Weights of a small GPT-style language model, trained from scratch on English Wikipedia: a variant of Muon for these matrices.
Each number is 200 + 40 x the weight over its row's rms, rounded and kept within 0 to 999. Layers, rows and columns count from 0. The size before them is the row's rms in percent of the matrix's.

# q: layer 3 attention query, 128x128, rms 0.112, rows 125-127, columns 0-127
# k: layer 3 attention key, 128x128, rms 0.112, rows 125-127, columns 0-127
# v: layer 3 attention value, 128x128, rms 0.121, rows 96-119, columns 0-127
# o: layer 3 attention output (transposed), 128x128, rms 0.103, rows 96-119, columns 0-127
q125,105,188,175,186,188,274,210,220,185,216,236,210,217,201,152,161,186,189,204,200,181,201,265,175,130,173,240,234,179,155,283,171,165,217,170,221,294,247,244,220,172,268,225,211,195,121,176,217,162,108,191,146,202,179,191,194,212,160,295,237,279,187,220,215,112,137,219,283,204,267,190,154,225,198,192,181,229,180,105,251,299,266,185,242,213,208,254,193,193,143,217,196,124,210,205,173,176,112,145,134,230,220,252,188,205,175,216,218,228,154,221,152,237,191,248,174,200,216,201,180,204,225,171,242,208,216,208,223,188
k125,096,162,162,230,138,264,201,251,236,240,233,277,182,222,263,188,203,230,216,199,218,186,202,235,202,256,162,182,182,189,196,134,174,176,229,218,162,251,142,182,121,236,168,184,169,193,213,229,241,174,175,180,154,235,166,272,173,167,237,195,176,295,203,221,193,253,170,265,306,243,205,241,187,257,234,142,172,147,170,223,237,256,200,265,200,245,200,179,159,141,206,307,201,188,205,216,195,155,230,215,191,283,262,226,246,166,259,192,198,236,211,163,206,163,217,125,171,188,191,260,236,204,248,178,185,276,272,202,201
q126,100,176,162,125,175,248,170,193,193,221,225,161,198,162,210,186,201,206,216,226,246,200,204,189,192,177,208,244,173,184,149,257,236,247,144,203,235,154,169,167,219,151,211,224,166,204,78,172,133,172,208,200,187,252,169,225,189,137,169,189,245,188,272,183,214,148,237,263,289,188,184,233,188,200,208,253,232,258,183,269,256,202,228,132,159,243,245,200,226,225,246,222,291,176,174,193,158,119,239,272,207,204,256,218,247,270,188,254,272,168,149,178,206,211,231,186,262,185,162,187,214,237,310,207,211,137,211,179,212
k126,117,223,234,240,231,200,247,166,226,206,211,207,275,281,188,226,199,290,152,254,197,247,203,255,162,198,247,195,259,121,192,178,170,171,175,258,244,178,194,170,217,159,153,224,238,133,139,158,132,223,181,187,131,211,176,217,206,219,212,198,206,188,206,180,156,156,230,171,174,239,195,145,238,174,185,228,249,169,236,216,159,218,224,148,156,199,231,170,188,293,195,204,240,141,154,158,130,213,231,179,154,170,250,162,212,291,232,215,243,233,244,177,233,205,203,227,194,127,114,271,225,109,222,247,243,200,239,174,143
q127,095,243,194,258,234,199,237,158,219,193,223,187,208,213,250,217,243,266,224,201,193,288,165,202,189,207,186,265,180,161,164,221,116,215,111,241,152,255,242,217,279,198,137,188,154,221,210,151,244,206,175,231,160,231,228,175,191,229,218,195,174,170,234,296,205,267,179,135,192,263,169,148,181,209,153,203,260,195,226,189,217,199,186,184,274,184,233,78,265,294,237,228,180,150,211,194,236,154,190,272,282,189,196,167,165,179,240,229,197,200,222,237,179,210,172,196,172,221,265,210,238,141,247,175,245,180,244,195,214
k127,104,213,220,264,232,246,169,167,157,196,164,213,165,200,135,212,178,197,284,198,232,178,169,224,236,179,182,201,206,188,247,204,136,248,113,287,239,233,221,233,158,160,176,267,135,170,164,156,209,168,165,223,140,216,239,216,200,259,170,137,161,153,160,165,260,199,233,174,250,241,218,196,249,183,172,233,192,196,268,229,153,194,216,164,215,184,231,179,139,148,228,175,188,194,247,213,153,231,260,126,168,91,235,215,199,218,249,236,211,238,181,197,241,216,191,252,230,121,190,159,265,124,119,182,167,184,174,138,200
v96,082,239,173,198,168,102,224,161,198,229,130,227,255,166,191,127,252,154,185,157,208,264,203,206,175,169,284,211,146,230,203,244,185,238,268,196,170,182,160,252,205,297,233,217,230,194,171,152,233,229,267,183,175,151,257,252,185,225,213,256,251,203,291,199,213,204,275,253,251,183,137,223,177,139,141,225,162,268,131,207,244,179,208,176,199,164,188,233,111,225,233,242,165,205,201,218,241,181,203,180,147,222,222,226,190,175,263,232,184,206,253,209,224,219,272,243,204,187,173,222,170,253,209,144,149,219,207,238,208
o96,089,168,210,204,115,166,193,204,260,128,199,252,185,273,221,210,213,228,271,178,277,134,225,178,152,208,176,205,258,178,202,203,253,138,197,210,165,200,212,137,204,178,221,188,219,271,223,174,244,196,214,209,244,277,110,260,174,135,169,161,168,212,160,214,139,168,230,177,164,221,214,263,233,176,266,191,162,200,289,234,201,213,257,191,210,225,166,187,246,164,228,170,130,249,270,196,183,190,209,210,256,276,239,208,203,165,139,223,210,242,216,214,199,227,183,190,211,190,237,236,136,200,241,270,235,111,252,154,245
v97,076,135,190,255,156,219,166,176,189,200,229,223,146,178,155,238,246,214,224,204,184,139,176,213,228,163,242,205,191,203,240,168,93,132,151,185,164,309,167,211,149,182,204,201,168,211,230,198,204,190,165,159,170,165,216,162,170,260,135,217,197,194,196,221,158,159,255,179,270,257,191,190,162,215,206,218,211,146,178,182,226,234,174,209,174,266,175,181,221,149,242,169,149,163,307,160,229,275,123,203,253,206,160,234,186,190,196,230,336,241,199,207,196,160,163,250,217,280,206,132,188,183,148,242,196,220,240,186,225
o97,083,245,216,151,160,218,286,237,212,193,192,166,231,209,181,234,179,146,194,169,159,220,209,275,177,173,265,191,231,160,269,209,262,171,173,253,190,242,272,182,201,193,219,212,216,247,221,183,255,195,226,228,189,263,146,141,266,200,166,187,233,159,165,178,262,161,255,221,234,251,220,255,245,159,236,147,184,184,203,153,144,239,207,153,244,126,213,201,220,249,290,251,188,194,82,181,224,250,219,139,160,162,279,201,133,206,186,220,130,172,180,237,209,169,190,223,252,210,190,268,225,213,197,209,182,162,271,194,232
v98,097,179,177,226,175,149,194,206,236,229,101,170,197,198,140,274,168,205,191,270,192,198,177,227,164,193,191,172,184,132,158,254,196,208,192,205,290,154,231,176,216,178,222,130,245,178,163,204,251,141,199,231,187,221,253,169,209,196,207,171,184,256,126,234,248,174,193,190,109,200,168,131,153,189,241,174,221,124,231,219,232,110,234,212,202,185,211,139,257,222,211,263,183,213,268,185,166,191,212,151,167,173,236,217,136,270,179,175,227,203,164,230,79,172,171,226,149,207,271,209,251,259,187,213,245,178,162,246,201
o98,092,136,253,156,264,214,214,222,312,276,165,210,203,171,251,175,149,184,145,231,233,180,173,219,193,156,193,286,214,158,214,124,233,224,229,185,162,205,129,250,223,179,164,180,191,157,207,224,161,192,192,182,82,115,200,229,197,167,247,192,225,173,196,201,207,205,144,164,148,209,204,221,226,230,140,148,242,275,173,213,161,245,203,252,119,171,135,225,211,201,133,232,243,230,145,241,224,237,232,193,209,186,248,255,166,160,171,250,186,192,196,197,278,176,161,171,169,155,156,213,205,138,190,229,159,195,220,206,256
v99,082,238,189,270,197,228,204,171,218,221,136,231,201,236,150,264,206,224,193,210,264,190,204,183,218,162,251,212,226,214,213,180,237,168,181,184,195,221,203,200,212,215,157,129,198,290,210,172,242,248,214,231,175,262,130,165,205,141,243,219,199,151,145,180,169,198,195,239,274,219,224,247,140,139,213,254,209,197,151,226,262,140,137,202,263,150,259,135,197,153,174,249,199,182,144,284,184,133,197,242,221,218,145,208,267,242,176,204,153,197,218,310,177,192,175,245,157,250,178,224,145,117,178,206,205,189,257,262,202
o99,078,224,159,116,176,195,192,182,161,190,153,214,262,94,209,236,133,143,211,203,194,285,282,163,175,228,187,180,252,201,217,223,190,216,234,187,209,134,236,158,212,185,176,271,265,157,209,167,230,117,236,233,182,144,140,154,177,222,179,189,132,199,195,179,176,151,191,172,167,208,209,146,229,186,144,180,231,168,158,203,199,220,197,211,211,192,196,213,214,242,229,235,232,208,236,167,158,186,204,220,206,182,135,240,140,235,272,194,116,259,174,114,198,184,185,146,236,154,261,232,251,222,205,217,188,210,226,82,273
v100,091,180,259,251,230,184,277,231,162,208,201,240,264,128,196,251,211,186,179,205,149,211,207,163,202,265,195,167,244,189,194,196,170,226,154,152,250,219,251,243,151,270,229,131,181,246,273,163,210,174,188,232,180,163,204,167,202,185,199,98,174,164,204,173,183,269,244,121,230,247,197,144,221,219,235,254,288,113,202,176,228,226,128,136,213,169,236,178,217,186,191,215,214,250,244,184,165,198,265,184,280,199,232,168,184,186,198,158,258,249,185,186,196,237,125,163,227,200,206,195,249,221,216,253,159,277,204,234,257
o100,087,167,204,203,183,209,166,223,205,184,261,221,200,244,202,165,213,263,216,173,160,229,176,149,190,163,176,201,206,255,188,195,222,116,118,216,148,223,147,173,229,152,162,180,146,156,162,292,160,179,164,273,172,205,219,224,156,227,231,193,164,179,248,200,225,222,131,210,147,216,242,307,287,267,203,156,128,220,136,255,193,212,200,220,158,171,187,238,146,140,207,137,277,210,176,153,209,241,234,226,205,244,162,140,263,164,135,212,208,155,189,224,193,205,276,179,127,215,205,266,192,205,196,257,186,153,196,186,216
v101,103,177,252,237,177,178,206,180,247,162,215,132,209,254,185,223,215,207,255,206,180,147,302,126,263,158,162,223,195,173,224,201,284,161,244,216,143,245,195,209,204,296,193,212,197,225,222,213,254,221,218,209,277,167,191,261,241,122,259,299,193,207,270,194,170,194,214,250,219,236,199,195,144,187,225,184,208,179,198,216,185,118,196,228,215,231,223,205,169,208,226,225,193,203,184,236,146,164,156,219,127,238,157,242,172,168,202,151,157,155,164,178,157,244,175,129,230,267,235,210,132,210,227,179,228,265,217,238,290
o101,088,252,178,229,204,190,168,242,242,203,248,269,193,162,199,228,272,177,230,247,164,246,215,247,135,164,197,216,151,296,222,182,230,176,179,206,251,156,130,199,184,155,175,279,203,149,134,196,252,205,184,183,193,253,258,196,187,183,195,149,212,160,212,203,137,235,214,149,247,200,306,266,217,99,217,213,149,218,248,216,210,217,204,127,225,179,173,143,214,237,307,244,195,182,253,252,207,224,214,199,193,198,140,164,191,209,196,158,169,302,222,211,201,131,247,209,205,244,235,226,247,188,156,223,206,191,236,165,215
v102,098,105,297,216,190,237,210,185,277,197,186,167,224,194,219,252,223,172,254,169,209,177,171,204,217,173,169,145,175,148,168,183,253,204,199,197,199,219,178,254,215,126,187,195,213,184,188,256,248,176,198,284,254,210,190,248,188,130,198,137,111,199,184,216,229,243,133,179,247,230,198,187,168,189,222,184,194,162,159,199,254,173,185,256,172,132,230,156,224,245,245,270,160,191,204,212,193,199,209,145,257,198,183,221,186,299,284,178,188,233,187,225,136,176,169,267,226,172,190,213,102,249,216,180,269,252,222,155,265
o102,094,211,239,192,313,255,171,178,232,216,221,166,218,222,220,161,154,195,160,219,182,156,230,235,192,189,239,258,161,218,172,186,174,189,194,288,265,220,217,230,172,164,257,200,197,208,268,218,173,181,268,159,245,190,180,167,222,147,230,263,248,156,212,212,189,188,198,128,209,174,215,239,214,138,149,208,188,183,200,210,136,126,275,221,183,197,260,245,222,214,201,93,158,254,150,216,154,218,270,217,89,178,125,157,281,157,234,258,233,163,171,187,185,180,173,250,164,255,214,227,185,167,197,205,166,202,223,238,161
v103,097,256,179,168,142,190,188,149,109,211,235,192,226,162,223,214,283,217,233,225,193,175,208,142,187,217,163,213,206,194,161,156,139,221,237,220,171,194,234,238,154,256,166,115,247,195,203,154,144,255,197,179,184,215,188,191,197,243,170,200,163,124,189,232,153,137,243,254,194,192,214,195,244,132,157,239,179,237,219,152,197,175,228,224,180,270,224,280,163,234,202,152,291,160,271,166,162,168,220,199,188,238,199,215,228,217,231,100,191,199,241,257,137,226,213,276,245,200,270,181,199,250,217,277,146,242,194,259,202
o103,083,246,160,196,131,202,179,236,275,96,216,216,188,162,209,217,204,187,164,265,151,196,256,204,324,218,159,233,206,185,201,240,163,140,128,166,172,275,166,215,225,194,238,196,162,219,149,164,251,252,234,170,227,154,191,161,184,148,215,157,156,157,219,186,206,163,211,188,215,220,169,214,222,209,275,128,214,187,208,201,250,200,210,201,226,113,177,259,201,211,195,194,131,256,144,218,255,232,197,239,224,244,151,177,161,247,118,224,196,198,265,176,262,122,198,151,184,165,204,185,214,183,154,147,172,212,198,133,146
v104,115,182,195,255,219,245,204,228,154,177,267,159,229,178,211,219,212,278,188,270,243,175,203,217,193,161,239,214,251,88,266,184,224,240,166,185,222,165,180,166,198,151,169,283,140,211,197,298,221,166,195,221,151,196,256,171,222,192,170,212,91,202,197,193,170,216,189,147,159,187,189,138,201,189,190,282,185,219,235,212,151,210,235,164,219,243,246,231,255,222,212,134,147,204,194,251,207,137,226,114,286,198,234,204,201,241,248,208,171,175,160,265,135,158,122,211,215,177,239,189,234,189,131,194,218,223,242,191,210
o104,099,233,188,137,172,252,228,204,269,174,180,161,154,232,175,193,243,164,173,252,160,229,162,164,223,175,223,149,190,189,153,218,229,240,232,178,139,213,197,241,214,288,222,199,190,215,222,160,134,194,183,160,220,114,98,203,168,196,168,241,279,183,218,198,245,272,233,224,156,264,157,219,126,246,223,197,159,228,168,215,202,198,240,242,162,186,173,186,194,160,119,243,238,257,193,171,221,263,227,153,231,170,164,197,256,192,246,231,137,190,260,212,320,256,185,205,227,215,225,228,217,245,157,238,239,248,169,155,249
v105,103,160,206,226,158,250,271,193,225,162,260,240,197,247,179,232,257,224,223,177,302,257,214,190,180,234,192,244,190,174,173,220,228,194,147,215,183,224,245,206,147,136,204,208,189,190,110,236,149,237,152,202,224,208,273,214,272,165,233,198,228,230,153,114,273,231,204,189,206,269,167,232,250,204,173,174,179,189,145,153,170,283,194,213,192,146,152,165,260,283,198,190,165,163,146,185,197,236,175,162,267,199,201,146,273,198,239,185,192,194,217,184,211,246,210,208,200,122,206,141,170,153,145,271,216,194,185,237,124
o105,086,190,238,188,156,295,250,203,193,204,182,231,264,262,210,75,151,220,123,161,162,189,163,184,208,153,232,159,232,185,179,165,191,207,232,187,180,233,204,225,156,159,164,226,163,100,231,186,154,177,140,264,216,218,189,240,250,265,232,163,261,315,176,166,176,189,254,214,204,154,210,192,167,226,217,247,245,268,168,224,170,199,180,228,183,237,261,188,168,156,173,203,221,156,231,194,214,174,224,196,140,147,225,160,231,266,228,258,224,233,149,187,243,260,199,180,148,201,157,256,235,146,174,199,224,248,220,150,200
v106,102,177,191,270,248,216,223,154,247,176,182,204,226,163,142,228,133,217,177,207,226,214,153,178,167,139,213,230,226,229,199,161,210,229,160,233,171,267,161,211,239,211,295,172,120,223,140,231,213,191,116,182,200,232,166,176,165,174,279,186,215,159,175,238,141,173,181,145,201,220,237,189,198,210,198,243,229,241,204,283,247,198,218,194,179,203,241,119,111,215,176,219,192,203,150,243,144,118,224,232,192,140,193,172,165,272,234,155,208,159,154,114,182,218,172,222,236,169,243,129,156,157,176,119,153,219,216,140,196
o106,096,151,242,202,190,186,200,243,223,189,160,183,206,265,183,189,206,213,155,189,149,211,198,265,207,195,218,234,184,182,241,195,246,241,200,188,261,147,256,216,175,186,222,260,167,268,223,249,197,140,235,192,246,129,204,270,301,198,228,237,249,180,216,272,191,229,237,150,165,178,195,169,204,165,154,214,227,187,157,104,179,206,179,206,214,190,265,127,232,126,216,90,254,187,230,180,148,154,254,162,201,135,182,258,245,204,205,208,175,220,256,206,224,71,200,227,175,219,210,162,283,206,216,199,265,203,189,164,196
v107,100,246,211,216,177,209,153,225,150,241,112,190,172,192,193,204,233,167,233,246,234,226,173,239,196,265,174,178,151,170,210,275,116,204,162,178,199,149,178,196,230,257,215,213,184,180,243,150,203,110,247,183,176,218,213,237,126,211,159,264,215,156,217,185,178,214,220,232,242,240,173,211,155,163,190,253,125,139,209,119,198,114,219,233,183,222,166,145,180,252,242,178,217,163,163,126,220,197,158,222,208,205,195,285,255,152,206,150,260,259,232,223,285,155,167,184,211,183,190,170,150,241,192,139,147,159,140,236,229
o107,094,127,176,169,166,107,180,243,251,180,175,199,274,127,205,242,249,184,253,210,219,135,253,155,209,164,111,222,246,198,211,192,186,229,187,196,197,234,219,165,131,172,152,131,234,204,227,142,252,293,227,167,203,106,141,165,270,160,206,203,165,188,240,174,265,213,205,236,185,189,274,189,148,226,226,191,146,213,193,214,256,197,111,189,187,209,212,230,221,152,149,220,198,250,215,236,249,214,157,234,174,183,238,210,212,166,128,223,209,154,168,197,162,230,226,169,223,190,211,223,224,278,206,242,184,239,227,278,164
v108,103,323,221,179,206,189,211,221,186,296,221,206,195,174,168,209,207,183,168,198,147,220,158,153,199,135,194,263,180,250,151,247,219,246,257,229,144,235,191,174,254,258,180,157,196,205,132,236,248,262,201,285,252,167,253,216,230,215,207,283,155,275,238,242,207,227,171,255,234,211,201,179,194,137,249,188,235,233,216,201,184,167,204,153,154,232,212,180,152,216,206,286,267,181,216,258,218,189,134,229,269,266,232,179,185,199,239,172,187,226,189,207,182,180,240,199,270,210,257,214,164,212,165,219,244,210,128,252,246
o108,088,191,201,220,194,143,224,119,167,188,195,197,170,177,246,196,229,196,126,252,277,206,208,206,229,167,176,215,155,221,220,211,222,195,291,127,270,201,193,189,179,202,213,202,150,224,224,141,216,183,136,87,256,209,147,225,156,208,240,139,255,176,228,220,208,178,192,164,124,200,193,196,190,210,246,188,205,245,208,120,260,248,190,220,172,170,190,149,180,216,175,203,176,195,173,197,126,213,259,165,245,242,105,207,226,158,158,273,180,225,113,190,174,246,236,133,208,138,139,204,144,177,219,220,173,239,263,130,188
v109,107,133,253,171,169,201,264,215,255,186,160,202,147,198,168,301,217,142,231,208,212,136,289,254,205,192,160,177,196,222,205,220,255,213,219,236,321,220,115,216,156,149,209,202,206,250,163,184,232,192,231,184,207,202,181,214,226,207,192,175,187,161,166,219,270,166,178,182,181,258,218,240,180,277,182,221,198,205,170,211,103,233,177,228,166,215,188,293,241,258,217,248,179,238,283,179,140,270,178,246,188,187,198,178,198,232,186,230,299,172,149,210,153,207,135,199,143,236,207,173,182,233,190,172,242,163,184,190,167
o109,107,245,222,182,232,233,164,132,255,211,192,127,227,156,266,200,190,204,164,178,227,188,186,227,259,145,193,166,168,155,190,328,194,210,148,175,231,264,194,173,195,254,153,231,165,205,289,144,131,172,201,197,136,262,224,160,271,201,174,224,238,269,148,197,246,171,224,234,250,197,227,183,202,203,256,170,174,187,206,138,203,188,194,184,202,226,194,165,180,262,266,180,139,218,98,235,224,209,184,187,187,232,226,142,201,120,233,252,166,221,173,189,259,196,187,263,259,211,162,183,170,184,194,270,196,248,243,235,241
v110,094,224,198,206,145,267,217,179,225,210,276,183,211,216,162,251,212,209,217,196,226,167,248,218,185,194,240,233,176,217,222,182,253,253,177,187,175,191,187,218,202,218,208,146,108,174,147,159,228,255,197,300,238,172,257,183,268,178,237,111,144,253,237,241,260,165,184,267,204,270,195,201,147,201,178,177,218,190,211,227,289,143,252,250,310,204,189,178,143,221,232,253,196,219,117,214,232,211,230,192,153,229,182,173,203,234,289,221,200,268,222,190,181,187,143,173,169,199,197,155,202,109,189,155,236,150,206,205,227
o110,095,251,235,196,244,207,150,222,222,227,173,231,245,262,187,169,130,168,223,148,190,201,210,238,150,150,270,198,200,175,172,215,254,138,266,181,172,142,200,146,195,143,202,177,221,191,238,228,210,146,245,137,175,183,151,225,170,145,246,259,259,183,210,208,102,243,251,157,243,127,248,187,217,225,183,125,146,107,268,175,181,231,194,211,136,268,240,168,154,242,161,199,234,172,199,212,166,211,182,179,204,161,210,167,206,222,172,257,148,143,168,246,196,177,278,257,145,196,199,198,151,198,204,239,155,251,184,154,192
v111,094,278,190,179,269,180,139,253,225,181,167,168,140,242,226,121,245,232,209,164,126,172,152,213,178,212,169,112,151,247,231,169,207,166,225,194,205,217,216,259,168,163,188,221,138,188,154,236,181,238,137,208,307,133,234,190,195,244,246,205,193,271,192,187,143,209,216,234,263,236,224,210,190,166,211,184,194,240,218,172,212,170,286,188,268,237,187,216,177,202,105,249,233,260,168,127,219,185,269,172,171,289,174,200,208,201,192,269,198,194,182,199,193,233,186,186,162,167,234,247,222,254,225,203,181,254,170,155,156
o111,089,209,242,251,212,186,199,192,217,204,157,151,204,158,222,291,150,192,204,205,206,185,168,246,237,227,218,197,282,242,188,157,202,168,142,142,306,215,247,201,184,206,192,186,250,216,212,130,206,185,206,160,182,192,185,199,167,170,227,250,234,134,234,259,221,155,208,161,185,237,172,108,178,162,165,226,247,190,240,256,291,264,235,218,193,252,152,234,195,250,229,243,220,120,208,207,203,174,160,177,200,163,178,169,207,289,227,190,277,226,206,222,187,241,157,192,209,153,122,176,230,117,164,81,186,174,225,239,189
v112,090,254,210,193,212,187,228,200,278,229,208,254,192,203,228,153,150,203,170,270,164,233,237,223,190,217,199,243,210,211,260,132,162,222,247,175,168,221,182,178,193,236,205,147,201,207,231,124,205,165,224,203,235,265,183,226,133,183,172,205,234,145,219,124,142,243,158,183,268,192,259,258,252,169,183,167,133,224,155,161,161,197,260,270,217,187,209,173,258,225,149,223,181,236,131,171,220,198,165,266,174,213,141,198,156,173,159,168,165,274,109,212,224,240,215,118,204,310,203,178,165,170,189,229,254,204,174,152,149
o112,086,159,169,266,123,133,212,212,150,195,145,94,245,211,235,268,203,174,154,200,222,183,138,137,294,207,195,186,212,229,192,221,174,199,228,168,212,164,203,226,166,158,244,280,264,192,166,169,184,151,126,252,252,239,217,112,252,185,194,228,159,234,216,262,180,142,223,192,136,202,209,219,234,252,227,234,184,202,243,215,256,206,172,137,280,183,181,190,221,200,217,154,163,171,166,193,234,157,214,188,193,144,252,189,215,186,195,171,152,175,210,248,109,202,178,255,160,208,184,223,210,224,191,139,209,217,284,227,146
v113,095,173,208,284,190,184,198,151,228,157,182,166,212,178,179,217,194,207,159,193,169,240,131,157,204,243,205,159,249,155,226,169,266,232,273,236,175,144,209,145,177,203,182,178,202,163,128,242,236,132,196,234,185,136,167,221,246,178,206,139,232,227,168,209,213,185,191,194,115,193,248,193,232,206,196,121,195,174,209,227,217,208,205,156,174,126,229,234,235,274,193,206,171,298,171,204,261,214,161,159,140,230,224,228,196,221,234,212,183,136,220,150,138,249,246,168,126,132,234,235,85,207,171,185,227,217,291,225,162
o113,086,191,320,163,167,253,177,191,304,214,234,148,228,204,189,196,182,206,185,195,232,216,151,256,223,240,227,151,191,211,237,199,242,253,203,207,212,275,115,232,185,207,137,149,197,233,253,215,168,227,211,188,235,223,160,272,254,179,231,290,186,185,136,199,199,189,238,187,221,199,168,131,185,186,203,269,210,227,273,196,234,234,197,239,163,299,259,169,166,257,191,166,237,190,233,217,158,296,203,178,187,206,197,157,178,225,220,279,257,204,177,208,245,163,147,191,196,212,217,100,228,160,228,177,174,181,156,218,237
v114,089,190,207,259,207,194,250,210,194,236,215,145,205,240,210,173,177,271,248,200,210,162,317,247,137,189,216,159,160,175,234,167,161,247,204,201,158,180,213,186,179,220,254,202,210,198,181,214,164,225,213,268,148,238,129,231,223,181,247,222,198,248,226,233,212,212,209,248,220,223,178,262,222,210,213,162,207,140,207,232,181,272,131,192,189,264,269,135,276,159,209,163,202,267,124,158,246,242,133,253,227,252,231,128,269,215,181,250,143,225,164,211,221,140,175,195,233,263,181,175,277,212,160,179,213,124,184,227,236
o114,086,274,246,180,244,205,121,173,146,203,161,185,211,144,202,274,198,111,146,210,180,233,228,158,206,227,179,227,243,232,156,301,249,157,204,210,162,238,185,159,197,121,157,158,188,237,215,194,269,97,242,267,135,240,182,230,181,246,190,242,191,184,215,266,155,205,232,213,212,258,179,196,204,270,193,157,209,166,207,166,144,208,270,243,213,248,203,199,177,260,179,166,200,120,187,102,216,206,253,210,225,131,165,214,205,210,192,178,212,145,170,194,146,181,207,232,233,181,154,162,157,199,175,213,204,239,208,251,159
v115,091,122,264,192,226,157,286,196,214,250,246,144,105,167,224,208,240,162,189,255,142,197,249,226,230,210,146,146,179,172,177,199,162,176,254,182,148,184,242,195,190,162,137,222,269,268,159,160,191,245,229,189,226,231,113,163,162,185,166,166,184,155,231,251,212,217,196,216,193,120,178,172,215,229,246,149,202,175,187,187,230,245,176,230,185,207,179,220,220,154,239,278,189,234,238,130,208,310,188,241,204,279,225,194,165,213,220,204,170,173,221,243,152,149,144,201,252,252,137,273,186,222,210,183,249,207,167,191,213
o115,096,264,146,209,177,290,186,153,242,208,178,186,126,225,242,143,206,203,235,188,217,225,193,183,233,210,232,201,223,148,150,222,208,197,174,209,225,201,183,162,188,209,246,197,135,250,257,233,230,207,173,148,196,182,269,185,253,170,261,211,192,272,209,134,283,219,256,218,233,295,215,149,215,163,159,181,215,221,116,156,181,246,146,210,181,274,294,213,159,256,228,267,136,257,141,189,207,189,200,192,180,243,133,197,226,166,206,223,253,159,210,158,208,244,173,257,180,226,240,161,210,198,162,243,171,257,204,138,250
v116,103,194,180,172,161,159,141,167,217,226,230,238,190,170,211,234,208,133,250,173,199,175,236,205,198,191,202,219,204,224,176,207,185,268,215,199,249,186,177,179,174,241,268,204,217,213,221,152,197,205,270,226,205,189,85,236,124,183,202,186,233,199,257,145,198,222,183,239,157,164,188,243,104,132,198,130,207,269,151,255,147,165,271,202,143,254,131,306,156,161,270,161,244,161,226,254,174,200,241,164,188,149,131,221,194,237,199,229,145,241,244,188,241,234,140,188,217,215,157,206,202,129,185,202,254,204,195,151,235
o116,090,198,184,229,126,194,207,208,112,243,242,213,104,203,198,184,182,235,240,154,141,184,262,167,122,178,224,212,187,211,233,191,176,165,193,238,228,177,151,188,270,150,209,169,202,189,207,216,194,203,169,133,185,271,266,183,192,136,131,204,189,144,213,218,216,199,250,177,202,293,261,205,246,129,152,221,172,154,232,184,228,156,193,104,280,206,218,144,199,193,256,194,137,230,189,251,130,160,231,231,219,212,222,169,147,241,180,142,197,206,215,218,217,206,228,217,256,134,181,255,167,239,272,188,163,134,208,223,246
v117,085,175,134,107,207,233,264,196,191,264,222,263,170,156,230,192,133,191,190,191,228,183,252,192,140,246,190,194,196,272,206,185,237,198,233,235,227,202,219,123,175,197,241,192,200,222,180,182,184,201,254,162,169,156,212,203,180,216,266,210,226,188,196,288,235,227,206,255,235,171,231,232,229,185,214,239,238,229,205,189,214,239,208,192,217,247,95,252,84,116,212,209,183,158,271,267,227,248,228,237,200,184,166,287,269,197,135,234,191,201,191,265,184,176,236,284,207,242,193,191,242,157,217,171,195,130,170,250,201
o117,086,122,220,218,175,244,172,196,130,221,187,246,204,202,187,216,220,215,217,166,268,170,203,189,193,194,220,210,176,196,226,199,178,311,158,194,266,233,252,183,168,152,198,175,109,225,201,177,199,141,198,238,218,244,110,179,224,166,222,136,218,171,168,247,186,79,254,180,190,179,185,223,167,193,181,280,167,143,298,216,189,238,193,160,207,107,255,185,199,241,219,224,107,186,225,238,171,198,142,182,119,217,218,206,139,215,175,171,189,219,177,182,241,237,176,195,211,150,187,202,197,292,203,187,218,257,209,126,237
v118,104,167,167,148,227,240,199,112,160,216,174,166,245,194,147,296,209,185,198,271,316,165,153,233,214,190,169,221,238,205,220,265,173,167,196,231,269,155,214,210,205,158,126,204,210,212,141,164,232,152,139,164,174,225,246,186,200,155,180,144,250,250,175,195,213,192,199,166,128,208,207,172,178,190,235,209,221,189,224,192,209,221,226,227,260,186,158,126,184,180,204,307,157,201,199,264,219,223,201,194,264,100,191,210,177,186,131,153,234,149,195,251,149,177,136,184,222,160,230,239,221,256,258,207,150,191,224,211,152
o118,096,202,205,159,207,184,202,225,234,152,167,178,177,214,214,229,205,219,220,194,210,192,184,212,183,177,210,165,187,148,178,182,259,192,154,149,191,222,194,195,174,172,189,138,192,225,296,258,101,202,262,225,193,150,152,285,198,184,152,168,182,180,205,212,148,185,264,309,226,226,123,223,202,175,128,228,201,246,84,210,127,181,158,176,152,143,220,237,214,263,167,182,191,231,236,179,168,186,202,160,218,159,266,161,256,203,203,208,79,166,197,191,212,205,267,194,161,184,132,148,146,197,164,156,263,211,149,201,218
v119,083,133,198,138,212,186,175,217,119,233,191,153,222,178,232,240,194,219,222,188,164,159,227,206,206,253,196,158,229,143,241,209,143,226,206,189,258,190,243,177,165,178,235,203,263,192,172,184,192,114,202,197,172,240,125,205,221,208,209,216,264,242,192,205,302,175,150,211,277,174,171,130,210,234,169,238,204,188,173,210,169,192,216,159,218,203,171,212,273,219,202,211,139,136,231,183,227,177,135,305,188,248,182,232,187,250,201,146,217,187,322,204,230,207,281,156,228,220,180,221,206,170,130,289,186,248,123,162,184
o119,089,197,248,196,197,285,231,209,235,235,231,262,279,184,246,198,161,153,179,221,179,221,200,96,246,240,89,226,173,226,139,187,224,203,203,256,222,220,169,209,220,286,169,172,168,191,241,195,172,254,256,216,157,135,248,205,175,200,198,223,141,181,212,199,219,223,185,207,173,171,179,233,203,156,241,215,148,209,234,164,139,231,192,267,219,250,210,204,151,218,114,251,266,177,203,181,299,178,181,212,117,149,154,156,157,169,125,220,189,188,178,219,214,124,221,264,207,240,227,201,110,200,216,226,172,179,200,206,184